Weights of a small GPT-style language model, trained from scratch on English Wikipedia.
Size: 11 layers, width 448, 10 heads of 64 (1 for keys and values), MLP 1216 SwiGLU, vocabulary 2048, 26.8M parameters.
Architecture: RMSNorm before each block, rotary positions, no biases in attention or MLP, untied embeddings.
Training: a variant of Adam for these matrices, 553M tokens.
Each number is 500 + 50 x the weight over its row's rms, rounded and kept within 0 to 999. Layers, rows and columns count from 0. Numbers have three digits each. The size before them is the row's rms in percent of the matrix's.

# q: layer 2 attention query, 640x448, rms 0.0416, rows 17-27,81-91,145-155,209-219,273-283,337-347,401-410,464-474,528-538,592-602, columns 0-111
# k: layer 2 attention key, 64x448, rms 0.0433, rows 16-26, columns 0-111
q464 094:523422457512611499483517523568468495457460556458499500428567556564500543460496534477491474483505466477563520551510551483534506597477525490476546547575500498565585534547503510420458468548575493463469418581430519379512495484497499514572491600553482391594549434471623549476517596536475503494614592520554499472598416539477453461501471526568
q528 095:521390463425477424445491540438499406539531493527548517504543514469525530398451431484445462415531492458487504509500483514533561553493499495571478371458554571606507407482531609465458501500526533617482437503521467526604439444429509494522478592560444544491403539543510552587504493501530451552615465465502458467583502583538608513462513470498
q592 094:530587463481610485580412518476532541532518514464529479534437492506533501496545498484483512485614491478588502564465530528563508558602503459496586556483502427502547540475532419453488579519525498457467555504412524473491443395534384389501496408468475540523531501481464653458412468477529541490495642516556483530513529494433562492491517651379
k16 116:470635546504530576435489444501560649434534556529389510534463509473564416572528499487470559527599533513524517530478409532554535495577564544442496521492547502492562545546458482556482530456536510462492528509469525522484486501563488537407427434468483573541559534550410467531476515382474549439401582506544502485550542482584548536580522527483
q17 136:442536469498483520471381470491562625525486446507505554509486479411568573504475560422494483464594540530635442493497470541564545510455475478543478548437443532533531517559468416477459592484458385422537500464489548558519423499559423574474440496441553533575522466471456517391446596411443565445468543470476495573515398511479458421501501534463
q81 075:498530505554455577432557538451480478528370544596536589526542548573557400535497507503430457486474496475439572536466459493563561542541654527487492545499499464546484549572467511513484469469521522519456473528498508519502543535542452446460479463454436449386406503500559498336460435510481524474477479566459485439485523526584525608430537450532
q145 100:502512493485536550377506492501527459465516496575517431581525480493568472472481509514574446485505537483469513507517494505380516556530483439511525528519531536535537530516540506547513478633453541456414496571539523459425445518573393470510511477527458531588558458554566520353521474652460406457492541487405540501511454566404518485530542469508
q209 135:495423450488615423591509444526537523495509470564555547479467437465521533513480513456471473429542500448591478498518500544526446447452393444486501508523483447506473538551545474471470561491430475357526528500479569503528500556395525586601479550453502449593508511501453527418460496504472577461557568529572485456522489454413498483528445537448
q273 085:473431515553555514493497475510482525483505561477600477425490436477494454443563474660469511604490501476407519519494509497418497529509529447509472436518546444595490439513482587547561416535493515471480522523479513413487557520490490488610482488556443424481409535466507514577464466453460467465636476511457460543545429489449447587605524495483
q337 098:429508544522635497528518520507530525424480491596457481451403549539533473463494421521522496533560466494573469538485476542624561575538502492498561492487587458487555623518495459451497475461562517447492563516436508452456661578525487330483547463474455553539612480459457565470479537360472437442532637496502509483575437518507614544637516479506
q401 141:563465408478492452561499514497491496552492505494444513501558529509462445445501534503472462488526467532444528535558516504403481473555562486508546557583496563455548451522556520490558471612462551538421486539432511614479481480472459462570549528520448540475571503505519485453513560496520509632477580524517494422558372489538454496580528452576
q465 110:619456465510477488397484523592485473426384521445541547489527517578461561454525437476497376448552565520473555502538561502549521506499459392501557483467498537528564536555459532518481508512490525370454496564535523460526458431436412398520579520517529453454494443481603532471492581533457546550567570503454332465511461528550440510555470497462
q529 104:522495475485425430560483536472460457490444497460568544534417502513535506497472527568417478383546499549523429524471534514521463542528414415548462478500534537491469437494463490545482555604489516449517485542486444567590548485425463473532547535494521524420457496456543514555477469522540511535514565536455498525474402573531577433478465521549
q593 106:554446393525627501559440490491507502468519509465464392488499535482531500388533511515417469554479551455503475586611579436554539429619483481405448459483484495452497466489531544445547461547469400486504623398415535428457437553491529367550531462483452533507521565534442497456576544590517509454483503481544563424573447464587598557577561538451
k17 112:426603540557504521492513459523536575467488547523393505489490490456504361554490555475576563538579518466464533496525466479456462522545570563440497537503590485553481560483479549644511474482537482505406534491468505558485512577570508537501462445471503558484545554554489489527505520449469521475456482506507533516617613495545488583593535484489
q18 136:435542431505465490533401499478565555530534407479532537483445451390529604523442567478447482421572525525586427491547470484536482486403477467552474555457425489543498496523512407479445502496486406501530507547495508579515362474530471645520527518436579431549479524468509543474449469463500552461537519437520550653457489516490473455462479544499
q82 073:506554491573494530477515517479554573524492435578488451515536519496529418476489461513400482530473422443457546458566495519495483452493600436508503524547437511410450503567518526639528530436477453517328526421513467559546519556514585526473436489612483472466531518484502487459438457465495550463525498465524529475496609461502483534519560510614
q146 081:449478490500461536476483484496475487569499446527550421622557465464467479534481524501566383552531552434579528567520482548381512484479470522542445457568521517516474451571525448493545464506411548470473496487583450431490512523466424511586518445514466483453462442505475513388488452589502453468431472475428626507575459471418487452499480483422
q210 127:511411518494555467466487526502517511471565446485550533437431451394487542542442563434401462443575505535616455455544488484520485506428435494528497486519446378414456492504531421437478540476465486412537534498478474500493457562477515574510497498488545429549509523481513534499445454512472549471550565494504469503528513447516417445521397556381
q274 091:473419515487540513441508501429482519436569559476594516390527479441454524484533537570491528493540515451458531544494495484459542559496578504528450354513558447530492521459462589514555517568477546509435480517458526509497513517506527395579484475536496444597328554453573526554490432464462463484571485525400478495539504589441501512573457499553
q338 092:464485572520622499524485522520529445524539456599498450521440486443500480499501460620616455544555444487479491495514480528600633568549490542499456590489503532511514520533483538565524482434495394527518450533530481461461501548496507539503550482557510494531627498481463487497561529393466462484521565469475561528489543588424552586467464492493
q402 136:545412422516469434539488474508467466492516490510484511485529528507473437478495559520453494502517457496447418624604501462401436452504489481500487479595521577537537384510526536491548505609498524513435552488414508608462525427440454426573554481540476528551536528495477479479500571540503531583465525500536609450535410427570494528547537482590
q466 103:525524417394502455413429391536537469428452567420555470402519537523375531417427488529465478496552522503494535514565582493563513559467468523509586491504527538485596476478451478540493472495492518370437404578534529407605430426462496445522526573467514541462498467488568557499627511540465585563547498510488441529532435573493446457635502511454
q530 112:540453468426482390534496561470424426490444462451529539504461544505526495506489481508421492389576496521542440573504606466564443564455406444552507513504535518448464453526504510419491582627528569562503397553518447510555545462513494482572545547500468504435483490426531570495486467482543422509547520569516438476400458578432552483445476443502
q594 106:522491477498642512486476534495453415478455520485492470475398465546487554334479498571453505564477532537545416575559543470485614436627492523475459428455508534532472453452540489455567437506477473483457574426532461470516509536463511465570551439541476465490580583492417596454554533548485464443491468542608603377578433489602566560540548520419
k18 108:482604504509519526481514448557478602439529501410386479500497446471503487534519581493577517504585527488494500426510454485487498591530513538417459444507508493545475597526520523519515449443479465503497530484521508554485566526569493605498531446524533506502614524523466457495467530475481598485432516518522536543599552455551509509522511532498
q19 132:513490433503470511500431477480532614527502454439543541478488474397486588488474565483466498417522533533581450462485477486534535517478496467504499501458446518523530473501447412427441550535459334474501486521488517584549405480525501624483476501431577464535471509404522487412476513476431541477522462398532540550465509493539490411434450545488
q83 109:466508628521487584543499541464493479566466560574501609524514559508573483575449554503491467511441530438551519484432454581536550488501541524541442579391528469432504477558478410490406474496564506503506481457465523586453390515543472484466483480423429539463495548534477406422410433464520484460501448491464452473463373492570449479424584494408
q147 085:495478415539476486458489500511525427531485452534521537552609533498568495492507511448530448408554539580453505499462482466395401490456481482506623432503556508520463455492549459505556532580466546489459440502589567552499471524453438484481543471484520531557601508522446415583593478631477446488513455568542513460508557568443457544443538512443
q211 128:539458501484596481432496507486524549504440426394571525492504469434425598486483507424500465415518433492559455542534527472545479487478412464520468449558527527535441538462566518519488516533411468461522488506480558548554481501400493527533461567514507438559528526495545545377453502539509519434547523511546413490453550456482476425471482560462
q275 085:482469483563515524436487493452478480503574529494601549478495475492506465390550478542440515558515532489466542578466471530463537528505536491561462490469540432526448501551482520527481434522450568535493547426440525423514623496515510465526495487548456425474471550448495550516450455454492502433611446572402464498514423480484423542554486508477
q339 101:455533538518567504467530504468571591582508494520564539481471509501505522430464444475409491484530467534539546490478498545445542526541510491543589502473520490452510581481490499497486482473504506466494546444512529464448551518537475426508434448527489574497665525498424506433537487452475486422457520507522579505443479516520544627552573478449
q403 117:580446498525489452574450472525510476535520538472461471511439512584493501512548561566468476509588435509451494605514548533447520555574501476451505519533526567522514527544574538460553520606533514465458568524566442614495404483448414498517497510548495584480536580488435478456514558635530535609500652460528556470543375469538519491494490529575
q467 102:599475451539543473464515523524451437456352489444516505451558549594476502489535511486492354436542483446501616541522514511553470451480446348489539546475511476548567521437469579523548509533490596484497460565510526498511364438401438416587523525463485469455527449538537530480460497586484526579510578524455337474529461511516507534473509550499
q531 083:489433477567428543538514445533552454461525529577476546529471515489466459559543487524419530510525562476506478537424515535490531403557594529513442511526527522458482526507485567569499468523436513476493519594517487469445532544534478541528580484481532503555506505561443503505501464430469560478533450568434594496478430466505484520440510493533
q595 109:520507525472547446445507484501450511458519535471489489447496515576589574365498521475498536553466442468435500590469474526491571462621454415485483470492565488584534437459530524540497564546568450511519602426519528561555482441440561451530419470541471487532594568512455580413425553562531495452553514445600567500540465440585544522556599500504
k19 110:466606506539513527474525457529519578445526487450411492458511463469497423563520576497568544514594509504499494450515423476488498575531482558396456488544538539517501570514503520576480442449501465516433571447461522553498524544566506578514502439490525503556598543524489488510476540452460547478450498509577512532565589437564521515578543515503
q20 128:548545555545482466509555542518448442450467589552484455534513542611518492518511426498515525552411492476440563552518488498478521491559502501517475452520560499464506544496513582591538468494506586493478497497525461424490565543437506397501514509489453514489517508615462506536519491522527437542462509508433444419562546444529559531514512480489
q84 088:477530435624490508464533461556483532436572530438496439474484420442439479487557410522494581510573489607456494564490523404526475582541469559444581469516458550551586568499481472489457492495452462462504517554451563408501567513495454525497506468463572543539407388458483502514567529527443467536484592399490527540576535547442623465535418424486
q148 093:536519466536546515487484490499488515486404464497491500519421523465563489419478480489389542535509588461497474523536562416535553493476468503507494458474470538515600452457519573528532583521533461537630464489454508466574415487521551522443544558574539392470585557453477585469458502460503680474555640515512456485504509438564511563527487515553
q212 129:491556555547426506438482508480500473485538558525491549586478522534596426426517464551606493617446581497446570563430478586446553489602584507473464426496505508477569465468429491524468452436636482496513501450483541459510478499613516558457544465546442540516500502537408460566490480483543431519494478510478533533578501602585565579511528396520
q276 109:534535472440431478569483545533541489494534490533461535571549493523597516626473491570513499566457501522474474389523453539484417527456489483495466526514476538443538496420512474527463429553543465446559538583560416513534433439470476528499593530433549478469494501531546459579480502547519443517393545447518542508534523463550534445464526470516
q340 109:529483555596391512447515514536477464480458447482429516537582521512513479570461540492548495513471522436505443576499491517600511499484502470536462490476521542527454473522493518520507502491505565542571482498469471546574386508462474577482479510421512512440532493517519462514409498587462555477509476542496371470551542534459489400444513492509
q404 107:488587554473453495519529588483507519487516512469531507527584472445466464449457424495542491380425569430547501404443447491490591463442444548493492560531442465511526501511487520572442437462487538529483448492474574386510592515583581496514499545541485437468485475438522534488462464423485479385489444526447434533454546549421508465569479537489
q468 121:488484557563507498570515579407452551495573472527489463553535460459573441540576545472516527532444549531525453520462458439460546475561543395464406495566440523542385408408549491512451478526456447565521600471461493503537527517554522495432534534508483430576432608390513423542460487471508408481461543421590583443479588516547539496441469466549
q532 087:564565598470476492495492538462476606536500569448559465454535501483512569533453466482594481470443482569454530542510426559463450537498476461440457394481489592565501551437491490519557472555453517464548440480529455457540521465499532480531558522477533449506432463487570412515501516544490472516415488392475446485593530502498500478583410540507
q596 122:473478534524427567601509542483474519540494451503517508543491466447461386554593444531509501443507554504523570419445501495466451545371450514520508534550400512436467527527460515497465428496511580526496402547424477401514642459656432503450593509488568520459493407486579431511502528507481447459477537541470403579468441493419483550512421474544
k20 096:477470527476561505545468551474508492569508492539541527568486514535500498448546468460409476492417458647527467515456548528517552452486521486579655609434463444454477483489525430350527542552469510499557422528504492491464504543438504317470470526499500491541305453426522465507513506486511488519518431402530528491482496533460519459459484461476
q21 077:421476546582571487486551525547505394474549486528458435483445507540507407493514434563459473515464489443474500489525543438508485574484498539396495453521504457498445485505593582470562498487558610525471567503517472464481557578514589396528558534542439503487548503545500608566514509562556462494554554576542506437480497542400520565596482509553
q85 089:572466477456526434456495492485499441497499413484526479489467478608477623424550523479505464480476435487558487447554532497468499496416498403504519489547539541487429533483555568503617526527459514529448506499571458486501510518465567492594504534642487382408538538462499539517399507576526549514498414613468558494507545494466529487493433577553
q149 084:492521444511437524605444541478554539562586478522473435464464468436466517510557528497423587594427435506520536588515534567489541413489501367507440472552372605521530515545429511444488473488484450490487490543513468555426492458479519572514506541470459509478466565483484453490470582397538494477528431436494499478441524362581404507554470523443
q213 095:436496532506411495540524458559513443513508606495452536491529481504578393522437462590492521467475537564566460412512513477532515592426568518416533530435474514466552432457484550453517423431471458528453507502506518449485454499527455571519519449401481534377470424463502507586443521454468465524493399490447564511427452556424441475509477458508
q277 087:529505492506526496547434502601543513467474466508412390499458475506429539514491514508510481523541354525551499529525505470503482473477438526422478546390510619537651554476622512437582539572472394468475447552578462595527401526531520499462545584488511537540517473486449404495516465478459549536397521424559548513466580532490518450441478513541
q341 096:533499497506449506541524525481515417541470480527535498505585478510560476584630560557445511528507467488459450455546524429448464453447506562500505462548443476537511495466522491540511593528531513569532447552517507530468477553482520471485460533474461444575338446499598437604405368476571456555499487533512501528423422474451442485556492494520
q405 085:454519523556460514443574512424525485476458532576551547532519579455532449527511444424481491490441566479528502482547540557535483502487528488549480369471529492518542436500443466451489519413502528489504463460364517364467608511486530471454542417402458477610487392566532468494473433455504447434463418543425481456442569502418503512564518405514
q469 118:459537492586462443493456449542576479528519504584527472496515466532502531476376507525514577519492469495519508536516567540518475617387481601527502484468489506499524472490396457557526471497543471505404428496540449574471497553547514567489498557447447592460509530522455486558521453489504549501573429539483519603475427547493518452564523480471
q533 088:509490560482587467484479557501503480515464431462490554468511525484489469501534462438408492559426514561576504561547579443508522562423461538462561567527443432444442445505566410411522549485532433564446441521539526432503517578526515435505516552466452503488450446435550509514421542524525454488502548453525461429471532576418566511481476381409
q597 119:519530534528455500431464521433525441476490469570537501531402530465499421565481449540409395483449568513541505572504488555436538583571484546512609440539506533579476504486475495533522480477427492495449458482550441453500486585456516549539481510473547518578531529438508464549511467524511509525443508525402456461494491591449475481511452479492
k21 092:547470474492485459520477510487504505525478438513564446507405538528485508467519463476405442483465507553505544513509535481532507455473558455534605503482444375504537439417538543483559485589445507517474409562507471504497557434463573364511488629511523506551454432447492501502564505485543478554563541597522506483422452544507523533460471536502
q22 101:443557532574469536491399471568533525489544464445541510481580528462472445527605567552519470494509501460567442371431568489518540519451478559415462558453475452509521513529572438433461555539472514471441527478418506561423479502584497522539535472508533521525512467455477503492445486507447542472459537496517507537459531580443447449536509504553
q86 095:559514593498461549392455530458553506539396480540555472598480510565510517425491526483474454473491490456559449592547506583441559513502509442514452387473533515438437468515541521538536570503489532552536530435531494443516559554504485501495483476480448528506574574510425488369403419493531524451487392575364434429421473500398373474479520500486
q150 107:519517499468441565531384473511485504400592506520542390415508525538462510598580529511432482477481434453478493525524457540469533473534541484526447485492467518528511527455477436516519572523393532402532531521574455598452538500439516481566420516527487520551452512466449531486558463473515471534512455524488464475394493514531557562587544566569
q214 104:557529456486476552484505497547447443526526482445477456425507492463422553530535523510411507467493505503484458362525489390487521546493413496496492592544486534502474502520493434410547564617434560512502489500519421521481486451548372535523564541487561515470534543581557441499459401509460598477416505457438546553440521410462510431499479572474
q278 116:517469495514470503521480498585558500448428419523539442499414545606482478471560563503512472437611435533571446572539474468588552506454527588519540566528478524560554515493546558470536636552483500536496459537544424588504469474573436503383526552418534671523461478525465433548499495407501524600511507447519464451563633554455496460483492527526
q342 116:527601530535505512429505491548503479494476449535524542547528552520537475514559589633408493602483487440459447419577530510469524447497526550491499538516465476484532464407554550504482449525567450543493572492559453588484353449562462500459538507503496552516527522523479438514485379467561393505458522484545558494466497540451559512540585415491
q406 105:549391469469401496412471488481529480493457552501567487533465595624527412553454472512557450503561447449512488498597522495545435520528540493482593481446581492575528445435500489448527661517472476533476499465566442505463568438451464535562517486389491555476546459568509440486510503536493528503550513458466503381386585449497485519516493469506
q470 119:426504477449524569457496443545567562534517480574498484493459455505490543418467572547439508518480380480482444536554502468486555532426514603535537531471532522502541534568489510544516547508570456435482436456522465596529486499632459438487490490514564598537533535434435490502494465428542615466537522517531592542511541479488523460548566500496
q534 101:487497520557528523459407472640521452451549458457454509552554472527465448480577517542557475640499495538561485402508567501551590540531439587364566550501485471457495510505550425481404524470582409481447532459469486469502529572576480551512543452536514586523520468509498476436447551483457478485467541477476440491445616518384538430478503384500
q598 151:641497479447458496417435556408540463541442466490546480563484649579547483521410538528509376481481464474551480561539519491513551491499521508574557561478500479546488448466499519512518612568505527502477550484578391559491448561394511495512482564463433523490526540536488479484504429516577555497585506477418468458429552551512542436465513526502
k22 119:510520414500424494484457519504453578529375482542553497496513524574488462484499563481354456478565473531538505495477539416562416429454589492517545583498506394492586428564518523446516522493365484490438475570513464601498462471521447500536407557439578507453462419404529461546527554480470518602511560508584504480448473485498462562410485526514
q23 115:512501554497508471528564513535469443491481473544464507482548491465483461507573362563496508515390537447469480471519543502424428510501472499387505488529475516542468487479512594525505519537562525531445493523488481418485606505454615407583578494523508419510516497547518542566507492541562436511518514565508570505503511484469474517616530462571
q87 098:571476517509496515435566518433499478547520486463510434513461506544502640514557472555493442507448524547521480500474430468442521506445536452501465429533482570494459450478467552514545535647544514529508481513510482384520437482498525521486547497606449419493468551473496470505447481560549471512528481576427530496527459485462425462487498455530
q151 099:482522492605483517476498453495550494452596421584457425497555485451475500475536420509496528490464508441453570529487536566399533511506484499502469386497498526481477515434435518511530461522538461590531511490484520447472526546446553575584504478419491523475449537575468558428534486503498421438513418642492510567502423528411531514536479468468
q215 102:472550563495461545533544455541523490515546472482481531484459515489440454479412382569506575535425506530529494463424442507437503538537553544465463439403497498487554472445398450475451506505500555489482530494523545352494547499573525466522575440395554481380461532577480516486503469498454442526356433534422440515541404499496493481550528401526
q279 096:484523535549490499439594542468540481500367419548423518434518555488464482508539445536658551573492471517504486567523446560472467452467439598432467499525486590412600548502493509518471556545568436522512450543447541446462332518519537542473548512406509568511504450634489472511550505453517476493472502525546523518554510512500452528505449463534
q343 102:542576587506488509516588627419541364519494431539528508553589537514521513501514388504465529562471527477455468490516587506455517481491489525525624402527418488523473530439519508556533507553488450573494468511501514391504474517463603456511518502514474414554482460528504548532464417552582368485514503578444511472518397605396542469552485446402
q407 128:451522556499436530510569507429460456491462495561557546502502526432522450569511294510510531522459514497490548505466507521522487535448514484528549460508521477493519499568475447442460524447514474443492401481406566292440569538483579478526527401434422455581479404559518457537415523474437477388486462493436481508512478529429511552520480386485
q471 116:523525495567559475466497530414577473509454511598498486548486572532489568396396409444553597506428530494472466555548566544468461546462449547532552375494496561509465464480425410572527486533610479519512445503485559429460547540526582474490480515427443537458492550547508565475571423520520514474619448539536488542550478562468548475589490394434
q535 104:529485523419562495435525535486461433490561465489454525486508586480491458460536360501465471546440531512542479527539536479436557559443469482401556506503456485438454515492572448432514576531530479552486488515492498350525481516525538454546491548448499487487470473521520521445429606575559515497504552421501435471501565572419517477526453347426
q599 120:507486526511459515449523506438500391541455438529547537568485552464473424564457396569451424505443518456486497538490535563358512545493497537500575495507511573511506515502448503562516530492491518470392443535521476373510514615378571564579498521491497427518553494534484513463487517517521525497552468445367486509561465549452478492514438433488
k23 078:471455523493575476533516465495484494514515513513578463523404490401490521475424411440503507491388579520520583496528470463440493493461509456504579522523367393521361526452497487466497492479444489453604459532576487387526473587482519430481562513504537506479444568593554418474538533460484524485501480504413511534484475455504517497567416532529
q24 129:540473559521536469520612543511469424510490541573471455501541494509506446509564401543489521489406525480380482486496533519411451534497490475454517485511538471529453476463509588534551474531596543545492518500473497414442585540466574402580590531535442509504512492523497516586548480486532420528530427576487564467510497560488591514542514428593
q88 109:601484466538438483400516551440496463559532457489588532556410494555514641514533521533531439455457488472508527507513492505463534445453566362534433481531533504502432454459526572466573585613525498567507487477549472497597436470466594616499491543575444413461492559446552472495467467507580556514538431610367523493450445552472467483471488519570
q152 093:450508498479524487517510469537484558432655563514493470419533491551556488478491514551511586507490542486472498570434548547498480536546514443461526483448516495505502522540429490499487435447512433481545484508464506454544524460528467586468595480423527457491431543498512468478482507398466494485507432490584542549500469499421534465538493432591
q216 111:495506508476510479610521441533565466535549561498518503503469521494413434466491396602507529560471508561459510554504511537466497449508620509479559494411502483554549430414466509466504525460532474504504520514564506315517555487544491545511535466471501512390458530467496490501537526508461432526399389578495539479435423540479571503523555441570
q280 090:490471554532481488488508530544561600526408400610415503459531507536539470525529516593559488591475407537532482510469460514504525498443498525502456450462520556457543573529573487422535546516463440496535484559561504514524241475534528507431511573492504537510554395455429423554492513469479571509542512507515485574524568508508452483508381485564
q344 104:543456508418493446611465498476524502505511508512432494463509486481458562521513519529556422464488432559465516455535483485552469459387576423466491303540514482615451538500610511446568558628519527471587461546542511462506507535471595482505460557531523485508412514446504460559462429486600554579501430520491518530492486438516428481549398568571
q408 124:479512532491486521520545493478483493502510509551503585556523480419511489518488349420543554512465586517535561463481484485470537531474531542568514503519488541471506524492447410418481534437504477479517412446397528289477576563519564508454538438381477422538475396548586535495439430423445428408448440593455485515507523502369462482498470385508
q472 094:497524490483584427540433487492585449539497486579447479458516488537512496387439442479525571496454486490489443613513521628480539529438503411486513389462510541474519405487482450481567472525539461466474458526500563504535418505532564444556472564423489473492451592523473551528568493585542545504601474514559473594587496540487557507548498458475
q536 112:573478551476529451458543548438482484558474499491489560441503525451534474476491439463424451488477556565519479530526581530474491498466454454456437420542481425484439438370579488436569533561548510585549527556496482397521495563505517434527507561371485457442412466485540551469441536560547514504485540493518437462476542533491507462470447437441
q600 126:522511574485470559409546525459477412531515459588532656552501478498481358527446395542432465480492570489513476523436469602384522576568543539500563527556512513528509553499475439596506536437456536494425435545548462358517461653461515527499463464434532464505470452499537478457400492477488535534454417498425441514544522554391450530513473426487
k24 065:470471520418600486559493514489476557565540537439505434520398492288483498492410514407435525540400598632489544449483494480432509549505516552519623479504409466450481464445512482449533504485461495543607500526566475462513506575483559446510527554518552501546423569523533499479550540485511494510494490488590591517508459487445584480509417456479
q25 062:436410547554507484485508503582475413432561543512459445474477457555492433563517528596459489534506523435443538511536554505537492526456541547474422501428497459474489485490590595502477390478515519503572504461507470508436530596516463471516581524554488551456460455492482528485546472565487438496497555595498515494509444617503520513466476491510
q89 096:592489506499522463477436596443518411555448459514547462607451518572525549368466526409481424459452474470543454557532587541485511435459500426531521415406539463473456502498609507510605553522492586592564506428542425527553584547466544514605502528500430414437500542483469527411494467547544507472539373565447494428448442522500480547471510553483
q153 127:449512534425472554425581453500470624432533510475492508403487427460469543520544540567549557529576452502503527491437355499563495522499539568461469488479510527495560594593452516502353436496444464382451507573405589550470485414476485561454525429542507527538509473430508465537498586433440499489438525462453457519511463454562425498512532488533
q217 067:477494510504420473481545512546478397519552644576438458454596465474584438503498483524432542576454560460447564462488530498496503536484504498493501565480495597442559423406511573530568420522522513538519496434432489493453473480523474530523519472503423502481476383522482491529502501499432443467502425539460638432450511555429471542491570487502
q281 088:541503447499493502515410523592473549506549492497500453555426470494518510520510596455395476491570508578532504503504554477492491497533524456477514565412520529521596487409528475463550492568423445508433471577585412612566458486517460511454521506534554502470507471469479469488475470434454568593369560360569505423465518539496553462397514495507
q345 082:553526483561466462542478456560437506474544529546530464489563478478554431529569666563398430543530479476469452430561471413521488490470573553453345513535474472521556507455498593487465432481500508566455528529552402648508415483482451519506547552547502549483450516521529415500472398475536500618553532479544557478443477455466393532491554532537
q409 063:499421456543479438434432516527568487463480529489530465467553489550524486562496491396531474500487517423587471457531555544490501481478493488505497453460488532593574443458508518484526497392555543505541527507454446475514633542511411448556603494460480488474532434561523578464510418454478404468501464608500502411319564460407547485498481523499
q473 113:420482488518463489452466437568493484516469539507539522503505429563530536518486623545543546542570422475485466473518526533571484602441474585464487505472534487506541474501415503518437547498520492449392483530520463612519379501473407572448503515553514649513557489449490443541472500484449530519506513478464477591475448546532453507455575530539
q537 060:512494490509551454467479519526538433492486458488478506480565478493491475508506537388443493621458528492533555497484616520553514484468465528447455519603468463517434422399477506429461468443538490509443489493502555470466545617558429502506555478463449509505426435457517509523449484456502394424495530566526471427488470542502557511497509458445
q601 070:584543532447482526392453555448503423476448513537519543490445531482545381489478533449505420511514529516531519623438493521438567601603488574523580509505516497572521500507476503491507502529446518526500516454514482509558488545550407491484486484497487482488481554432548466494473453469510497543437529487402394437441478569482509445473552442479
k25 116:550503509413515461511387538499506520555525483448500447475399494472472522500475547405410443477470492600522461481501555456508507564497504518539587535530439370486536475512517481426581519554406547504481443507542475547456575521488557388543521629507535474532364477473529487473613530494528565552548538478528551480440462519485535479475433517499
q26 059:568592417481457477550535463415531555523464458504502567489557498440513567529486494429531489501516507574513471483494460488501453466509490473517540555533485592500522473480465456517522558540487484508525454548465540507498437439457532574458457447433514483506520528568491466514458443400507553507505422466469568519495544411543499450489514495475
q90 084:427529458498504492545527375568474559458589532498491577412534469410441447646537468594489556523530563539417556454488457479521469536502512524453465599568488549529495507450422493496421465486492383416454471589493537505498404458499508522435486496486578547525439452516536487580516523457463508565503574466514508583547572504488516460517468476515
q154 067:458551555593562500525521502526594420481573478622455514533604559506536486413469456526424537544441546504488472549542556485490492458524528441544595562488515446454443481410476508527517490453526468485533507494468579416478494591590502461455487506410504483476404476517458418531523455477506487470530451527549466549498527669428486517557528378497
q218 064:545554471542576477566476463476511556565485430452543515517388506496389540425499504578529519462545438525534466579550517567538507412545527493550500407452532458616479599539477495449394596488588478417527487528569525477578554484470544550469495495548600501475495586501508525494563526521536495510495571476531384557554447480628514481486479460511
q282 068:453485572565461500473606497439548501541509496571450553453585543502516474493503404564563543525431517487492506498468465506459523579484479497550507463545500515429406540516459493494433552436514573500528506463476593409446443441440578481535444507461464497521468499541468504569499486573519455419645466549415460573476488562532462499544436495571
q346 071:442461481478529482486481492421500485512473472420454507465394500461410566421411409472607528444478480586513585520483530539501436461445479468473573442490510552498396482556514479474561578535572540418605441502483567405487561502488562445468459473533526494466558504523414561494510606488496507436488439536436487557584512488542493478481432501540
q410 067:561588513480546579576509505485452498513547456516456487548467523425475540421520540569437486551512566581430501561483442484520568475523532489508549577524494501434476568499492487461498504606486509527418476503524524534459409512525552542442368507534525532514469508454533435550459560524566566539468511484506423533643323565546480477470488460498
q474 088:585503499462542484599555565419497490514520464503455478481566553438482440515565358465437479380462582525522542501530506456435514415571488431522490527513443517478409468437631485447556496503537513547558520504468535406524532510546596407579491482432493400447485515592480550428524536565573461498485530553555508419532571475464539550466426455420
q538 054:460507513479422537576560469458520591524510543521485480511434516450538513526505427545498519391542493545472454481506446499394431475543534463541475407498521541476562537491520487546571514516463590506576477539471456506473446441458578457464442476466564419503545541586509504504537466537538624539519465502499551598536489452540457463497458555509
q602 065:445480482563511485591540427545475563524611476474436467497572450514478584503533470559485565500481503487509484388532541496572483476472449383482402506518498499422499516491511432506488517506553506492496480497523538487434470488467591435516443485509550479518455405549439519532519528557488492496503464549574546575528524446471505590495433574490
k26 134:459530453541499559509519472512517602454516530442465551485541488547516478509490621518529574538639468476497493500512454504479500518532451549442500454432571602538525508512447496574481484462557437479489637496491531601522505442584418587460449436479493594525516601497484518529433494461438493483465489477556494544560576550526501490508581474504
q27 113:424486514423478552454464512554537513466497482452528567452505433498507477526509649478522511454571498483572447432491480476532482523484435555505465481467492461517467537565502442461480510453464457492528537475473502668499479520572400579477448520490526511525508509361432499459443508520445532485492550443533436497487525527460454495510550534447
q91 090:504462553505473498441503618402514494524395488529536516523447545590592521395525611375551458472541405495525476472505504530514472457537449540559516472489512407503541459544554492479559553488473607550527493455486503596457518493519427546487450505515425484477574537429468518453510501496532525451477518504523466398428496510536475603481567544452
q155 091:529518408517458480579421498539485427610375514443559513552504529539502475587408593491500459494504439570539444506564558446492393470464479487503477520538478485562494418495527472517562566514526486549499565468613377591501481530539459505535506567549499496455513493490528464496505476489522588563519529379532536436440579465560504502399519574464
q219 092:456487494487404514506509442538577509451530522544565522477566461496523532610544665433451503466518436509466487465518467451507403487432379502492468564547448496463466485533557505499512512408500447493524527496488531627463445451519433526467460527496441531573535533461413474485516497437491587487480490499474565484443574441410488472522526600439
q283 085:411440485418487478541453414557462507496475525424552545463449396512480527513434662477487497490566402463467506484560450492557372454462421534476508498538477431539497498563483553558496426439549445453523511441510428648496572517549387556466537507533497554487476508462506504485541533426456500504480459522545509537504530403487476525496597510456
q347 099:439512541520472633497495474530586438486505566481509555472524472474514520544563625572436551533558461490496522511454431520545521518545500574525558547486451531480573570606489466537428431473540502430424595423478592611492485462600400520388494457514507534497390564437558484486535502470430556484447586456562515523533431544464585537529522474487